config = dict(
    intermediate_size=704,
    positions='rope',
    parallel_block=False,
    init_std_up=0.0288,
    optimizer='muon_variant',
    schedule='wsd',
    decay_shape='linear',
    batch_tokens=65536,
    doc_mask=True,
)
Each number is 128 + 24 x the weight over its row's rms, rounded and kept within 0 to 255. Layers, rows and columns count from 0. Numbers have three digits each. The size before them is the row's rms in percent of the matrix's.

# layer 3 MLP up, 704x256, rms 0.14, rows 54-125, columns 0-63
099:155109088096104105161109146148109154084118112121132102122147150150139131100143132118114114111102143157140120096165141142069143104111084146192134143118116149108063137129152095084148121140126137
110:107129125087084167154101102159182107149125170088061135157112128122129139163160123126118146108141140139148142143141105122138108096149106133142148111151143131134182135105134139110148102150162145
099:165127076142076118128156146156179137173079143083099100125126129151150102112122099141133124123137126103146161110153106091149146103133124103102137115176135104124138174155135116131093103138170108
105:140125104115140115170160162146144139131104098136150112117080140111116112128160188138114115142120150127104140113069112118097133146136138135158102131122131132138158090077103109145098090126142117
108:128125146149121127151176126119154145104152128100117095126135073130155122117126144130108154113108105132131107168085125133111157103125127139132091132126105116135077094141106106130140148143137144
096:104170155185134123106133136111138147156117114155162156126136109171130121119163127102134118157129100142121114144121114102112131178114146143154157138123104067171142108145054179139160118133088135
093:136091136173106144147108184100102092114142122135139109137135123139179155164129103136100121138087107103108068134142142122145137124107141113115123135129147109119101131110112117101169142120063134
097:125155149161155154109128094092092134105106121112097118147138133154110100133088109135129152145095127078145085152132118137108113114127144148142124107165144154098134128144143175142096155128107148
098:119097117132128094122139158133139120126112151133129135125115143109107133162131104077121104125153106140147102116139101134116101089105075119158171158152099156134123096138127132145134141131098114
100:145134085136146137123121124103110087162145116151107190138116133098143141077132082123154127093135130154134142154186113125105109138155155108116130112124138082104126116119090105138108136126125204
102:100151134134127165134151117083107121137166192073090179130119128102101158100140119118166127158125143107115098112142129132121093137146145124157140183139113122121095150129127098090178135118148092
093:104151083130129130113140100142104108118154149082149109102149156167131145103149144129134097115148155144109172142143101177082144101139065173100162127142142106127105134135150129143133155112132107
100:099147116105112102174150171096113130130126133110096151123109114152090122124114152106162162141129150156118122104138123155110159124151095104134091138093138119133156118153120132094113097112108130
104:128152120127105182117121100112171153157116107104117140164145119157161122140142110153124136120132121131148105137141154186095108131120115121096140123180142123127092083109121100100155088133136143
112:127140167146101133102144137159091142117173126117115157128107141130154134083116088180132139129132117132120109134126125155116170126124119151141142145100150112121135110160151145102129099102149109
104:118140163105139115094067111130137051108179106124123146098170135154108090133147121142119113154129118139143129165113079131135182134095173109169140126096112110132099153114108172150198120145096110
105:147117119135106139145071092144138142120141096129122125109108112138178186154195163120106150130167141129162124102156135087151143161133099128120140150121135137129131163156161147120095146145111131
101:088141115136129101137082103081101175053154136116147133122140156116150160107128127141138144131116139138097170117144091129096151109135134134091107135108110109147172118108145156129129095105151148
098:106139154116151090162147137132160147162128163160163138144103100136101150135129116122147152144094142155128152147097110105121140064082120132130134149108184153149114086131121105131101141117099135
101:180152149146101133144095083167173061126111083124160126128118079114116143123144112097108119110116129097124118126108144159110158132113114145133114086122140095142152148141126131096123135109126128
109:146117126172108106117130141125171112145122067125108106138138124180116133145122102116131119109094121143152159152113142102113127149157086132109109116130130156139178131089082122136095153138107132
108:177089110177116166104142095102088100162109106128119193111125124130144155110109146100125116166160096151138081081173136165164094143087162115117187112120152133118141111131116124126119153106130150
100:131160137160136131146139139121132109129137136151133106127134094135122146142149159138176112151129154129132075096160123143125127085173145113169145118184098112087103129122120098157151105115137127
093:136115107082162152152163135146079162117125154137153083159131145134131139095142160124101162109149137123131109164100142101122150155131085117133160107124118123124147121137104162153122142171126148
095:134163146119166142141106171119144116112114119148123132119130133175120138159134151096119137111143106147099083102151168099139129102129121148121134107156120118147146101123150131112149121111133119
090:107095155119169108112147125133144153145082121155080128124120139126128140159103184136149132116121120154147111124134159111142109089132094130148114140166114152121103137168122106123112125115126184
103:180144098118123147081099153107136106171129090133112097132118130144122100165139123128089077151117089143116144092100123094133132088061159133101175150136142141142123119126067134110148145121174116
101:145124079098075105128121122124157147133129133113108168140114096137134129094115136130162138149169098134103135117107145159117114132144134131101109111148151127114120150059076120132106100108129075
097:140140167074111160101124139120136104139113152131138089170132106105114147184140091131151141138130100142095177125122136112123143092129121142146075119124120118133106128157125103173130117113123155
113:116190149093095161106108099143173102091125142186140140119138120110105130147113124119151081136121149094174152115117104108134130129096090151163141112135151116131098113143130130152154145103111140
098:090183112139160118138134151111126157111089131141129130114127105118145141157140098131109199117134123095097148113108134116120121147135122147101126099128140158090134116171147171125135117119129113
108:128131082112100148124115129118124131110146174101113118119102117125124106128134098122125135136112102121136121135137158116157134158123151155127147125134152142132140106088146154145072124091114116
096:157078099120126118149129130168150156135136159174093105140106155098108126066120116088159170124094107132133144118132132117143126111108140092110152118152147165102144125142169152146138139164145124
096:174202086104093153118145095154132101107159103157134106118148135169103108150133159124097145112120149151152187140136101126106138128143189179169132125155149130101141155114151137110133119135134137
100:098115108145165151143117117122146119166128111129131143141122145141135148119116137129121149098142158128136146150121144180143118049124091158144095102110125126142119120136112116161114138120117133
092:132113162121168118110106083139142139163122131118172110130192143098143123114102136108131090113136131141131103051137096099163112117121106097145144104113121189154121110160117127114130096126119101
097:157109137112156103112103135100150133138083119162123034155124145128154111078129154113131117080143074129140100144115138176185139141129094139129163142166106102071149131128106104120092139133112124
096:098126120101147130182129124103126143133109130168129156145151115152140141161114120177094131116117161115139156159142159138140123156110158136139150136130137143149118113108100109079120126099112137
096:118143165103109140143122130107195063106172066120137124155116109136156130123103090163148147113104139105153120131142150135180152131114140085127109130110128128149128156113124155139165111113167147
100:148136127174107157147129157083124100136138163119139188113094129128142129150151106123144116095116109118100123152094120127197143154122079097076132105109088163143102105130166121124187173116157116
106:088126121134136091092140094125094108168126114127134098146134137127148147128155134111113107129134090117156106107138098137180161130115120091100132094121138135110122129114088162123095150099128112
101:133121095086132135106118139141117114194105148151161089173100129104077109152150089129105129143145154115103103086114121110111117156184128125149147169190152129128157110085137111109127176121142182
098:157110049131102168091149102151115124125139109189148132123138117163110100126122121094176120171177136134153074127150147123112092150087118086086121104125124110095135119135146145143121135105130113
100:124140143165136109119054076124105089124095102115161110094150070145124161123106106118143156124146145107153179109127139114095161081142112131122122134114146097167180165129085147116105098099126105
097:126138125100147149126140175100072134101136125139118149094150120093146114165112142171141114105111149127102114113143181139127137115118138152101140172126100107150117135137111118146119118134116136
095:147157132070126135107118139143120104080084095125123150106130079122140075112135127173152119149099111125152154142174113135127127174148131131131147124133135119042133103075137139142131105142173157
101:160106142104111135114153149151129131174095132098149136115170154126136148116157126132158142207178121146134072140123135117153103127148122122092104167125164148115164148119096147131099134146177150
102:097149124088129131142143175081125127142135143133137146170112185091166150137112131182137116095108176117127131111174119143166142143160148161112125117152104109106129085182190138174130146144128156
104:137118178151094116097144118165162110103148101112079181170115143114123117129107140103132143110139145184180158116147101156130080121132126101059138150136146161112122093142076113135127144098111134
097:094140143168163150097148119141129148154180160158161147076102097169179139147110121176106095156203123136081117121140161115138128133116127138139108146144153135145108139110124133079118122126128154
110:134139139141204131112127112124092139156101146120126145113135107162135144127106107125115114140153095122113129094117141071138127166153130127145132172117156147094092142145127104095117156143117098
097:119146166156122114149140109111123142112150103121095110151140146098103125133144162163132152134108133106105142120111129128078118103112169124127132128110107156088101158167144139129133121166101125
102:131172125132121140153113117135150114097149124095126148164168132141161170122155127128116102104091120095087120153129102132101142119149143133104121162140149079094135099122118129081183099110147137
104:083170074152161109120129147102166160117147153106135131109136126120141173143086132117139137127112094117084135137085123130169132146133123136151094149084159169121138100142146136106110105105092102
098:143095109110109108117141110158195140129125119082139160170157092096130096109142147126150153105138133125087158125124138168133132152136082123126085140086125121144128135089125140133117171139118131
103:133102109117145103138101125128137148110102136121137129127140156114162147145108174113077116097170174099140166135100148182089113068094108098149094134095130155162167108124113084162120178160136165
108:071133138146138110162086117093132136125164132142110127129064142140131142134142117144092107112109124143164133178171158140114119130149118102141135196110120126108108111118145141187160113131078151
107:128114109143150067152182150148100141130131151138128124105135094137132121098069144179125173123128132135164120133098128117141147111124147121125102134130112120151139134102151128127112119172133168
107:084115151100188133123124147117175094147155158121167086103125122128117117137125145149138149137110086134152129145060173129139119117147124149141098132150146125126098128125161174145108101113112144
101:141133104162106117115113122066098145162149126102102107042073108117109109145151156144125167146113108141105117113172157154142167151143123126153149128133142136154108142118139164123125067123118130
099:095152145089137157144155137141146091110108170117150148119130091110136087164108077107161124134113129150163155124135116165136175137154156095117135114119157138178150099117152104105129117121141081
101:126131135130130105117160111095148157134088155137105136132124147147146128125153153111096148119134099164150151140120125107120159137104126109129127099107135112114136107140110103137133095140173124
095:157135160144115099138143107141149064152137122152153135124123124168109068116148146105115076143141135134138080110129089096098127126074142089124102155149104105107131153121084162116103130091169129
094:137162093135151130113149123137104154101095134184138121081143121145200133153109113127156143134140111112177161120091122128097127168136107132156094150145083171086135115128153151135102142122146123
098:139146133100156134111105127143138072145147106117098113104131153147136119129101095086146109128141126111128134125094178098152169149098104134097104128143094092147161168114082116103123147168150102
089:130166162090137139103141101099164135152103159118157143178140113114132104108122136110091136107149086112107132120134113092118131115122137131106135156115117170144147170132072107112115124131109137
106:116135084162115122106106144106168130130160127130100115098145106101161055160141101076169160069101115117092122112122124086120104145182153130111093171137143121092166112114124130121129133128174154
095:126131164081122125125112109110131108086101147086155117128140127124124124130128077152116116131122127161116097161113186149134089155186136162101135144136093158097128102098125138084159130085125132
098:107127135114150150174102091134145134110132167120116128110137133158105125112146107148141150165185147123136145113153154077122068129158066103116114123166126083117137136142131128120142095128138118
094:156123141145121118147112151117107147057136107139159109126142160114141098113165155140106119107093132178141126118168118124107118084121146130145142120170131104102166107134082157119119139152143090
095:128126141118142134161153098145108135127106110128139113114157170121156165116137180114108142114106119122142146095122132128116121116089183154153129093094128113088131175131144120144149118112137113
101:126098094133130143122143121170109125145097107096109118115079185119072170144135169175120103148108145166149144153084107157125103133104125141116136133136154105139130112138141104127153136115180177
# layer 3 MLP down (transposed), 704x256, rms 0.265, rows 54-124, columns 0-63
088:073112118161142085154136150125150140119112190115195146116106127103127159133123099122132139150132138103093100111105112131144143161136086151090112155103137116082160125171055152140136085139131088
116:120116151064085142137118085116177088119133101075108101174109153133129163149127094143090118123118137124122166106097112124112114115129119145133141132142109154118139134112127133155099149130138132
109:081125127138133161114196109141152097114126135118090169069134117136144124130178115138139155102103119056110135130114119144158153153100112147156133139143179134154151145143122137129130124101134116
106:119132102125120107117148166156110133127135140131084111080125097105157099133138137108149097152140150126104176126132117108061116127128151163174144099133116131110142119149132114136091128130166138
098:083097117153152138138167108138149139139140122104119137101140110111154102143114130092141137157143098147165103138125159112112146137104134113137096104160125142168083119140119134072146157083135152
099:140114123147173142170134109143159152122129129101141157102120120144161141132122136109135141103160140113124173137143134127111124154145129122112110142131122082178172141158158101121144120105144080
096:141170077133089178101128120129103145106100148112139153133122151138114120145086132113073093144157095120130100150122114119132080145159121139139092143092137146142166135137105063127112161161151118
102:146195118146134096153111127149122107125114101129099111066100161089150137158128094121135102130131159133112166162130147173134133106137167169101125129136123132119162119128118125166118106154142156
093:143137128127159117126167100158083119133087126084134169086088104161141154113095132109148133131084135077104135145094103097173125153121171125100134110163153097101110139076132143122158163137079138
099:097147186112168117161103151105125114150166094154107139111119141145131124102105134106140085112148157134113140138176110104151169133127156104162169118097161129125126122131144073127146121128138121
090:138101120128153140114151129148118124116118110085108091132115136165115135126098128130106127113110120110157142135130112148170155120163144104122141125132069124139080102145091166137102119057140119
100:149090105127134120109110107153132124137099095132140106143139098090130154108134149139113119164124100144155142117122168122103098130162136144171097128112143144122121148119121098136154128114101124
104:096131156108151075163138129137086156164113151131118101136108132168084137141149095136176107182136112111138108146087121146121161156142137162132134125138152127113108138105119102135090098097128128
110:101161134155122139132132142171077119102152144102117111113098117085149098100097110153143107110128139145140115067086152145139196169128144176165145112124087108146132127143138149110177143116087155
113:145127116159106115119151127113122111100124137102129139145099146111100116087119084188117161112127129165113117147102099114146144145100130099162153117117161094138153135160141135148127130129146178
098:102111123156093108124076138177172128184187085130106079159131134077120139116153092129142119145144122140125127173126103127128138145124087153115119177103112108154132078183120132095117126067146134
095:148141135131123139141078131150138118116115102110148100135110117114173145126153145094073136151154080119118075124132122085112135141104114162121139148134096111099118138177111175101145145175124135
102:127158146125157133138076113148135173136104157109113146150094142145188161092124150165148185147153150122137127119134097123160153137120110134100116106130105139101163151145091127095124103091089122
104:125124128106091101120123151120154141107159126123126113094104139105116103117134120159109166147122147069144112124105143116091139145104135105157145121143145120103088110156140112154171090117129125
106:199138145128139135138102167117100132132079125138130084159098124134145119089084117092136132123152128127129146103111133163146135083142143145143125134155130099128138111142109117099128149103171117
111:107134155146104100108108159130144129189106076132117142151131108130115120172129090136147128142097148125129148147116183124109125148127096144119131121133138140124100121088114128131152170139107149
103:142141150143132124125133149076119104189162103123110147101148096128136109107103103070114129155153079141149111143128084106125118158135179164127170092081122102088156161135196108135099122135159098
103:090172140163154134138166113104104089083145123118106094168089102133130104109148157148121140168133145111141141133109130139159111086166142109136112131177108136097160128102130115147100087124124148
101:121101127121141146134154110137108164135138147073109106128106175138131131128167100113126134109126123107135087118133158105142138152142082087129132082111129127160096149101119103124156132187135156
098:110108129098125118152118109132174157139163098141084138098103131131110143120103089092145157101120140124159138104141082149143131161138114133108113097095133115116124123128123105108078119114109110
093:133151076092111125118125128099129114135167119103171144161124135133117091135145110138129163130124130090087113073112108113148149114130159143134147141120108122124161118142135179110153138141130123
105:148102118116115143164155136109114126135124075117156134117122176159146145137164139117095111145165129119118123110149146152119102104113118141115134159160106116127134120112125133136143162137167106
096:138156109100074124133125130121151144148114170135120134127130103127099102116104118147105109149127113122129112101108144135130083114113125109107183131138155134111089087141115103165082145106106120
092:116155157177126124150159151104143120171108105126122153125120125145153170104078153119145164128117091151143140169123121139122124160118168146066118104118153072076151108182155102132143100089121134
105:148149099139112123113144129139147108101154139155104126113151174109136089118157137177124135120134116090172131131132141151154109116120131103140134163099146092108123117136107150142142114118128136
106:129162141151121109088133086141142116166102144123164105114099128125132145150132109124112135163140112155141164121116109137147118166132189097109144111129151153119149127109145151122130133118147184
108:131102144110104164128078134142122097138158118170166121131090108093089091115099135167112117156146135109130124168158136138127126171135120152157103168141127156116117125117166123097132133148121086
100:086129131144119130141083154101131113136106106123124130109134158126163146155120135136100117131113107097125153128148133069108119131134137135107109134124110111109123088152117107120143133132140175
092:124168168174115127106111159085112116143145128147147189093121133112130141116095161127184170136117107092156125146112133142141077086114107111081093133120094136143135116152112113131110138153154125
107:118115157124137128159115120143103115147098101137125135125130130141138127134108165084115139078102154103156140107107110120133153116160106111165121118112168123156116089126109136109101104153145145
097:097135139137113103081147128149085077134112148088142141092105118162155161106141139101131174119137133140117084126109159151077145159096138138107147141173127129146111093103155179175136156141195146
102:149135139148150120111150112163125135133096169116127155158143125140129150117138139121144103130125157129140119120102082081130101139142157100107152161124118153149098169144134132130116128128130129
099:154149131116115191140129142103129170170133145117107142162165137103138130128159114128083131131116110114121128145147162086159166173096201174154141126123164152132082143134147090120110149091140100
097:132072141120158104156139137133109115085146131142129145085108118160134106087134116101120141087130113119112106135088139082141140125099110097103068116149124096148127128146105109146117149103067141
107:145104135135099128175150152148153173126153170143147093109115142100121095126157099112141123151133131132120123152125126144120163131122134149128128140128165117165115150082147148076127106129125134
096:129135132118138093135100177060067181156115111099135115106158171128101106114103109107109130091141121096156156164102124123091107138095133105150090119137145109123137153098119136141179133127119156
089:147104106111117155128137164121149151149112145145136093161094097132116166138128152086119130133107116107094141109127154102096139173142133152139131176153148104122112114143156138120170105088125157
105:130113149144130115110121142154127159149148099146114126105141110119106087111107107109119141157180174102104153128152147104107075135097141075155088162135123152123144090195125124152074154106086117
104:141205110127130157153127125077149107111104123110133204154133128165099160157123170142084100156101120108100131119129112133119141132160135165110130147128168127085130110134113100112149133124140149
092:105081148142107145129134150133146133137136087151152168067110121139136102146132103146109151158135099102123122175122077132124111110133105091136087131158121158172149102128110119093113163089178159
101:099130121138142106107136099142115179135122112154171175138094106148142092085106131092120097144124128114136099131116185168121131153147109134107115146095148100127132092137142113124098118136096110
104:145141154119109141139135130142139148145077144094160158155155131133115113147144149085139133145134100111133140114074072104149108158153106120113102129145146145097145114144181148141117139116153122
112:136121127109128128100141063145156151105146158186112128136143162180083121163090091098155089102137074147076129123164118165147117117114130149070071162123136154089125113168156111133140119140130121
109:146100116096115124108126129134166147120135094106143196135076107122096117095131133119125146121160119154136126139124147128139063114135127089088076146139140142129104114128118107170106126067131132
099:155140143094126147105113089102097135121122108101105123168103167135128101128085121098135150151127141103127151147119180128155137143125116094154106116104141134093121086090167095143148143136141075
109:139104139172165114184092112088130084144082157111161135083141129153154182135108120122107114125138145108146111138156141098115115118134123107114094139102124136133154155133142117102193116136135129
103:116137125127155087156102175148138154080156121090127128145131179104172148145178156178126130157108150123156104109145143133076160102150083122124139130131094160098099091148106188108131107137128121
105:144172152138131108126135092115161140117139160079159135154157131118151133136168098153141111126109156092108123105120083143149155133093113094135114137151134133125132102106128133126156109092129166
103:151155089105091118114156151125115151115138106143123110191129116123130132141134143134147149151154115114096149172128086139149156132099128118095140182118107091114118147113165135162104128140129166
094:130143162134134150114128134138059107112110102154115099097115112167114169153126115100110117171121155118104081104147127112108095144134153130080128107130111143119105152094146158159139123118099131
095:136100108144136121173126120110076112133131151111155114110105110121178102132117160136094122119105153105169163118147110153130126141110143084124129119090141128175140136091102121123186120147159130
106:058120167118141125169122147088104154145140102112169098163081120085102140137122110160117143095083134114178113128167103142089126127123115138153070155114161105095126058111129112120120157121113149
094:112109130113135131144138144088082128182121121139139137132144098118138114120087076128115123135139170116154080130112098110109143163130136100096137146159155123160141133108136160130105107112090169
102:152112138091179133097123162144108128153165152168164104091104138111144138156127118146131104133126140076132153138073138098152111120130138131139122101142154103129141123130145162134127103094098150
085:122139127174084171122105125142136138131140136102147090117102108108072131121115119114128127108139137145116128158137132112146119140104099114105127129121142131096108153116142143141148138112129155
102:098122114100156159156148140095138123159064103069131126107142103125115160130113121113123126152135094147120115142134169084108130145120138115146122125152090161137150127090127073127109169106142133
102:086097101186100138107188124114138129101114098139163100149083119100129115145156086137114142116099140108123154119131101064124141070159153123161123135105131128126119104128100125148115144140095136
098:132138148136151138125131120135151132113115135124167141155095143084121076135137133097122105097099141099151142165145130135145144169113118136115108157121121127113118120164103129071144098184123108
095:131126170139123116086095154077127102145116144071133146124140139142105136064124092165121066113172119134141123124137156145172130102100169116132131095108111083128135121099108138107170139125103167
099:112093125104186158098106161107120131103140126102128122081151143115172098122124139135146067119103127134125129123133144086178171141123158104101117130140111126121131163122101079128129128142139122
088:128089109176115113137111154168096118104173095145100125101121152140162176151139130135149123158112146143144126145119167179141135136135106134157108112135136105116118096129175172137138126108151116
107:148135072144138180135146169133143156126135123066123138152089105075112084111153080074114127113162159128139161149075134120136114157165120129125164096169115129094098151125100136116131116121149124
087:099084096149100102158130150084120157192092126171145159107171116146144157105100116100095111154109118160121133115133132118131136099140113105145131126173134124139153139146133129134123109127108120
099:120168112130120110098090125149136162108180135101087128097095122164142081161124142144103152168129166098143178162134117081167128137128159107138123140124085098127093163099147106140118156123143192
082:121159121119096090127134145169097169079119144137130114075116141145121120111149124127158120116101154105142161119170149151085120096129185132146101127133096086130144137113149155116152138129142116
101:121125162094166133175118176109144154131133137073119148141124123130112098093126082154156142101147109166158086126120171142106134132136136105159097129112117122120133091127112151152087121148101121
# layer 3 MLP gate, 704x256, rms 0.14, rows 55-125, columns 0-63
102:126121124120137150114110137108171093115118097125175162146146140147183128124113114118149129119122086075133125108168135141138168108113076091104122126126164157158123177134134121148153102123120096
105:166120094132126187126112131047094087145165154121125191106113122132135101111111158119142123138113172089140120085118144150117147151120117096131137126104101146159107128089125112074138123140130156
104:142106145135123164083105129117195141123136134106172151141092136159135134138130118179139156111129105134130112098136111147128136177101138142126127117134160096186112126101094117110124116123096148
106:124133115127087100150112126111120069111139143153140066132125159111100114113107124117107154118136143086132147128184085157157103098155142121125158148095124108068158119111131125152142103143163095
100:091109128088151108094108151174143135095113172117143096159127162093093140116126148117159153098134126119179098125129146159144146113135136163141138137118172143141135139169113148049122163130141136
100:133131153087128143149099123109179151169105126102089117167113090094114125140148143143125141094146098136138129123135119167110083149163184171108127126117156133109100118074091121092093143097147158
099:125111094102156131114151129075089138105134135126159121139114088076118153114121157105127137117137129144099120109137151097141152143112093144121174180079147114112121112102148131091140187126107127
101:085148099137104153118135120112184107139128142142118146130144114130113148110136099143131148095108141098101093172127167107102153153135195144138132133138121107125101133122097109113144129076147124
107:146064166114103115140146169142188166104114105143105125121087139112168153151088114152110130161102100121092116112136130146162117133128093123130118156135133147132145146158148107111143117097111088
104:108126148142096127096144145159113120122132167098125164095152107173109143133158150099146115117147125133144122131117154142140113136118139125131157141117138094149122148118125118138154186140094160
101:153089115120133112110079114130132136134120118144131106155138131087122157130130154134113120148122100136138118103104148117086112131145140123190119134136191149132115148102119126126166154125131105
105:114128121100154122094143134095115131143116129124100102155096159122146096150158093135127123134150124113137153157083125149109128083123140143138145099136102104161163156139114135162094119157094094
106:107153140121109116136160156160115139143143136149152123100115102131108108127117133147138111174114129100170106118084125082109148148120141123151135139081061134158154131133129153075158164121112122
101:075106104156156144106152161141117142144124150101162132093174145141134130079138126147138141149117158104157106110138138161108093117145144147097106127146097114099112140102125080110127074116145098
103:120120129142148165132125157089100083091104122071114125141143129145141100158111147124131158148121129164096096097127128153142132133114131152109141110115163117185097133109136138170150126122112115
112:122126102078157141128137133128113114113144157129149117141123153127096090134108100144165087146099135127144129115116156145137121127114152168153129133153130131142102122076116064109121132124101201
101:111105137135128138142151124134129127118167117120137128114122154100189114084088141172104131139054109178116123144160141142072104117128117126162117113135141131098163112125089108155135151116124172
103:095124102126149105143163141121156106121131137131133096158113111157122157130115075145149137104176124134169133148126129130164083117116125086113111147124093090105152090114102178114111146121086144
103:134101106131140132151162142087112195097105147180140133156138113131120116109096183110123112102098086174120173111158107141113127125150116155097112154131165113130106084108104073134093132119116154
097:126128155096115126133091126146122098119158091146140139101168107149163140088124101147113136090141123101116148133151130120078146125154087118123137127064148137130130112117118103127117173102102188
105:140110112137095140096132111127120124120137139132128187150073136100147143102114136136123159106138127126169137119130102118111123106128135114109147147122127155106106110123159080080105127111144171
097:142159131143116129139142119125082131132129141137152087128144107155139119121117166147119131140173168102152108111104093147082118150149123165124092151099111184099147118122138071113129082091120116
092:160116152128132119117094147126145149158146142097107113147082143136155129158221078103108123109134127129156151112138129080169133096124127071132142113143128156126126123093121111100128112155170161
101:131133100130087127135154115110179095150150075121111127131152157116146097149149145099102083109109087146114179162118148131087112147107122123132120119155131127101152101146128113162169111185156227
094:150175165085120128122126119141174166124069143165122142107141125137118131123122103116171063099125093148130148177111103129139145152085138119126128164151115108112100098099132128140131156098129147
098:096103157125118150113139177113147112111117117110138152116118157182122146121109147096131191128148160156130120121151148140141146165094138145089126121098112118132162118114124129135133176127119149
098:103131106141121172143079101128070148086079129114115145113140139169242155106098090064121103166143124133097107095119133145128097145157143116111115119155144148109130129147130131156111160146126136
100:116137151132154121156103127084137135146141148144174133099157110134151136140122129160170089118120118167111117128157187136130183151112143118139128108130121108101123116112094109106118104120173094
105:091148174123155135124132083145087136144160131131135182071171127106131180102125110126121071119128192123137125129169100113106124140123132130161163114099150096091106157124106132113152156103101129
107:139103092167167129159096106126121119129134138111110141120107119109100145137148135132141118122135108144125137128134132093157135131115134124143142167147160102150161151091105120128125124119130153
098:143113172117144132135115155143101143130165128126157091125139091151130109150132132135117141146110131095148132135140176156119131148138109152133140186107105111098098114111112121135119132097147136
099:165139137145137096097156145136115144107152092140141125135104135108139105117100161123101068082096129176170156168178115159134157087112104108147134150174161123107140125128120092118142094174111128
097:157142075105156128176151118150164084114139110141138093151117130157144118110143116139069112109135118147123131118137138089123121134115151137216124128142126088112190144117130131116141136134152160
095:163137149140096128145123121181104106144116117131106112100120114166128125126103170101124140113123136113168147084155092087142148147140115048154106160123161138152126111125128146130138098148122134
096:142157118178131106114075128115089119102122079149125117122131135123144125116124126129122108130140126081117153126141091100095134092107165146103122165130145139112136107078125181125115102083130137
104:074123112178123111118165172159102120094129130142148137142158145148125139130133120100155103107157164130179096142114098110121127066116146093106154134142122164103108141143128139148129150123099146
097:076129111113115128119122115110179103120130129088145123148119143114133134103147150143127138128101158134110107125128116128118180139149108079128114110117156157121116161093089146089131108145161111
102:130118132079114059141103158140077145139157122128125130096119139120127147156142178107098129115115155125154139151101137070099145096129112104155116105160135113102161170102081099115127161142124123
099:147110152118107150154187147129136092117129172119114122145118145137118083116146119101118142137141144103109100151128121144146139183166125131117129099114105121133118116134189130164112124146110096
096:164123156111133100096104129088147148144142087169152118121111206158132125103096119113120142112112138146179132117122173129100147108071102121143135116127153140145109166101139134110086145140155116
097:121099080093124185113140118145111142186107129108160127133118138129081124142119107138090107114157155108129075138123107115149082163132160126154114133170089116159145124082130086123112200151122163
097:127115098103173144146163176118172108124150065116147125161150124171114118161129149148150129129133125128143131126143122169071156143160115155137166097122114134149117115115139145133141067120112108
104:134149143163132132135125136117162120145134132161145165136134145175143127161135110103098127087133108129133108148120149158203124120119160119140188151092123103143099135152092139107133150135115142
098:122189149104138095118136131133165101150120124115145116171131125072088113146152116060109128113105167139153118151155113145096123137149124134112172095127148121098131143144161140105146088181102107
097:134133131130136129122107116129087132101115117109109145096114100153153128100129109147123128113165164077146114123076120130108117121133140146149126124103100141121163132132151107095103135169126141
097:121106132122143155155156109144131097154096133150107097125137136109124154130109081142110105169124140173126097167197165128132072145154128084140121139135135106143087121104081133114120140126106177
106:129122146180075141115123112131133115184144106101135140126123153149119147132139108110132147106144112068159152155140100143149121114113141071158116110134128080117101192144115071097096132153156124
102:097111154158153159143118094134140122138116120120127172158143126133190143158130117141115083103086148095097113112179144114123121157155142137070118144163139100119155127109123096134148131148104170
101:088121133151171078182178111166113144167113148160138168109151116153129139110112106166109090126126144114136144118135118146100126136111120148118128106139117135137141143147097150153107137127115135
112:070147125128146141120101164145123166109088089128112124145123147127151139107135122102119135150095132134106119125137088162155134117152132145132147134097139120142099135136144189160128130134106110
100:120129101129091153094175112092120106158131107153091106115131096118082116131078140129125146117130126129103145130126104138120085125125155117174095165153161100123125163133155091158109119128148111
111:146146132101124124119089133109137120107174103117134088136065132141134092103087140138110134122114128115098096120118112126110161145149117147114139130098108111092134157102130113140106180125138101
107:145111098142120114148143128148147136142141102127151115122127132138129150107106136083122125094105086161127150156158135148138085132144111121135139172113139156123166098130125110078143128118134103
101:112133143120156155133145160118097134120100107137110098105134157164090152140105123159144120173131160128094086130149081123130117135139155137116135132123119152109136163120151161151155097110104116
101:084139134121129141092139157089117131097124133133161129192116158128156146102140157138092163095192140134111122145123142158146158078105107132127097130136122167164145108118149120132095140143094199
102:178113158136098150128148181134167151120099124099100116128175153137139124148151137142159130096101125131137062098170157140114124138121077156108099108148106171138157118129117163070116111121126098
104:074165085138130134172074156108122121103097131113124134149110135173125155122156116091172114141147078128115131122143136151132105163167137142161114127143126167178138130147145170165141103116117087
104:083149141122119150122126100139100112098116096141139170153126130145150138114157107082127115138086124160092133123200112179111134152134159160163158137063157091137138084154104150124126106120106154
101:135164120129126105132097116101142122147133116125126127094114084119148098142139100156129163153122104123110127117106113155155191112160145114164138126144133155171117144115148141122117086107145106
102:090095092121171128154140150137138125182079084108116133134132098167123163148108145093141122157128138129107124115123141095099118139121145106145162106176148146088138140110097115159135130139113086
095:076139111130150135164115113114106105062112110149164095143099144140142112141138112159100140088137143137145158112143148145107101066132147110148143141135088126137106107135106098128108150115114137
099:168132109098076137111164112113150112148148133112130110110114162119096126124074076165116137100116124124140130093134110099117129135121148085136153115124125155105139150127161132151148134130128126
098:134115116143106137132119150112135127161141109119144119129124190128095154116175085090101092142129176122112118144150161111155078107119176092089162120148132084097159073126129139116121113131165107
097:111106120139134113149146066189133134096110129139143154093111132115137114099125098088141109129156136138138112180105131098110133117121126107123124156113093128113150129111125133109128121155135143
089:127132118153118116148146138136146148111121091128112065100099133120109134109127131121138148154113154123174122104143166152129110104092133090123128158141158137143152140145128139137162110142153119
103:137100107134146158140119165131114131139149136070116096172113098127122129137197131131131135107131140098166131161086104101121182112102146104105141139143079116142173154136165135131138138103141077
100:144124152086120075124134077128163056123127113090118138173132153110148108149120111114105136104099103109141117155126093153145088108124133158121167148146129124145144121171154111099141090139133152
099:144164080079129142100125120102100181125147087112110139155113139149154075123140116126112141128138122124119095153130116165084124135140152170111125101118149101150135127079132093153112152107058132
089:104133118118110132108136127148143145143133154135090145113107106171119148170123060111130150145177144089084099109114143136150124171144186141110146120093112112169103092086155105131132096109132112
101:152122116181105108113100116111132094109104119166146123130113169111126122126105193105124076149117129117083120093126131188123132110101099118120134139139178090124110128079093094081112107145154143
104:149147143161125140156147135111147125137171114152123160161114127124105156127115175156147117167154154107129126143139092141093150134137126106128124101132129141141126123139159132133134105123123151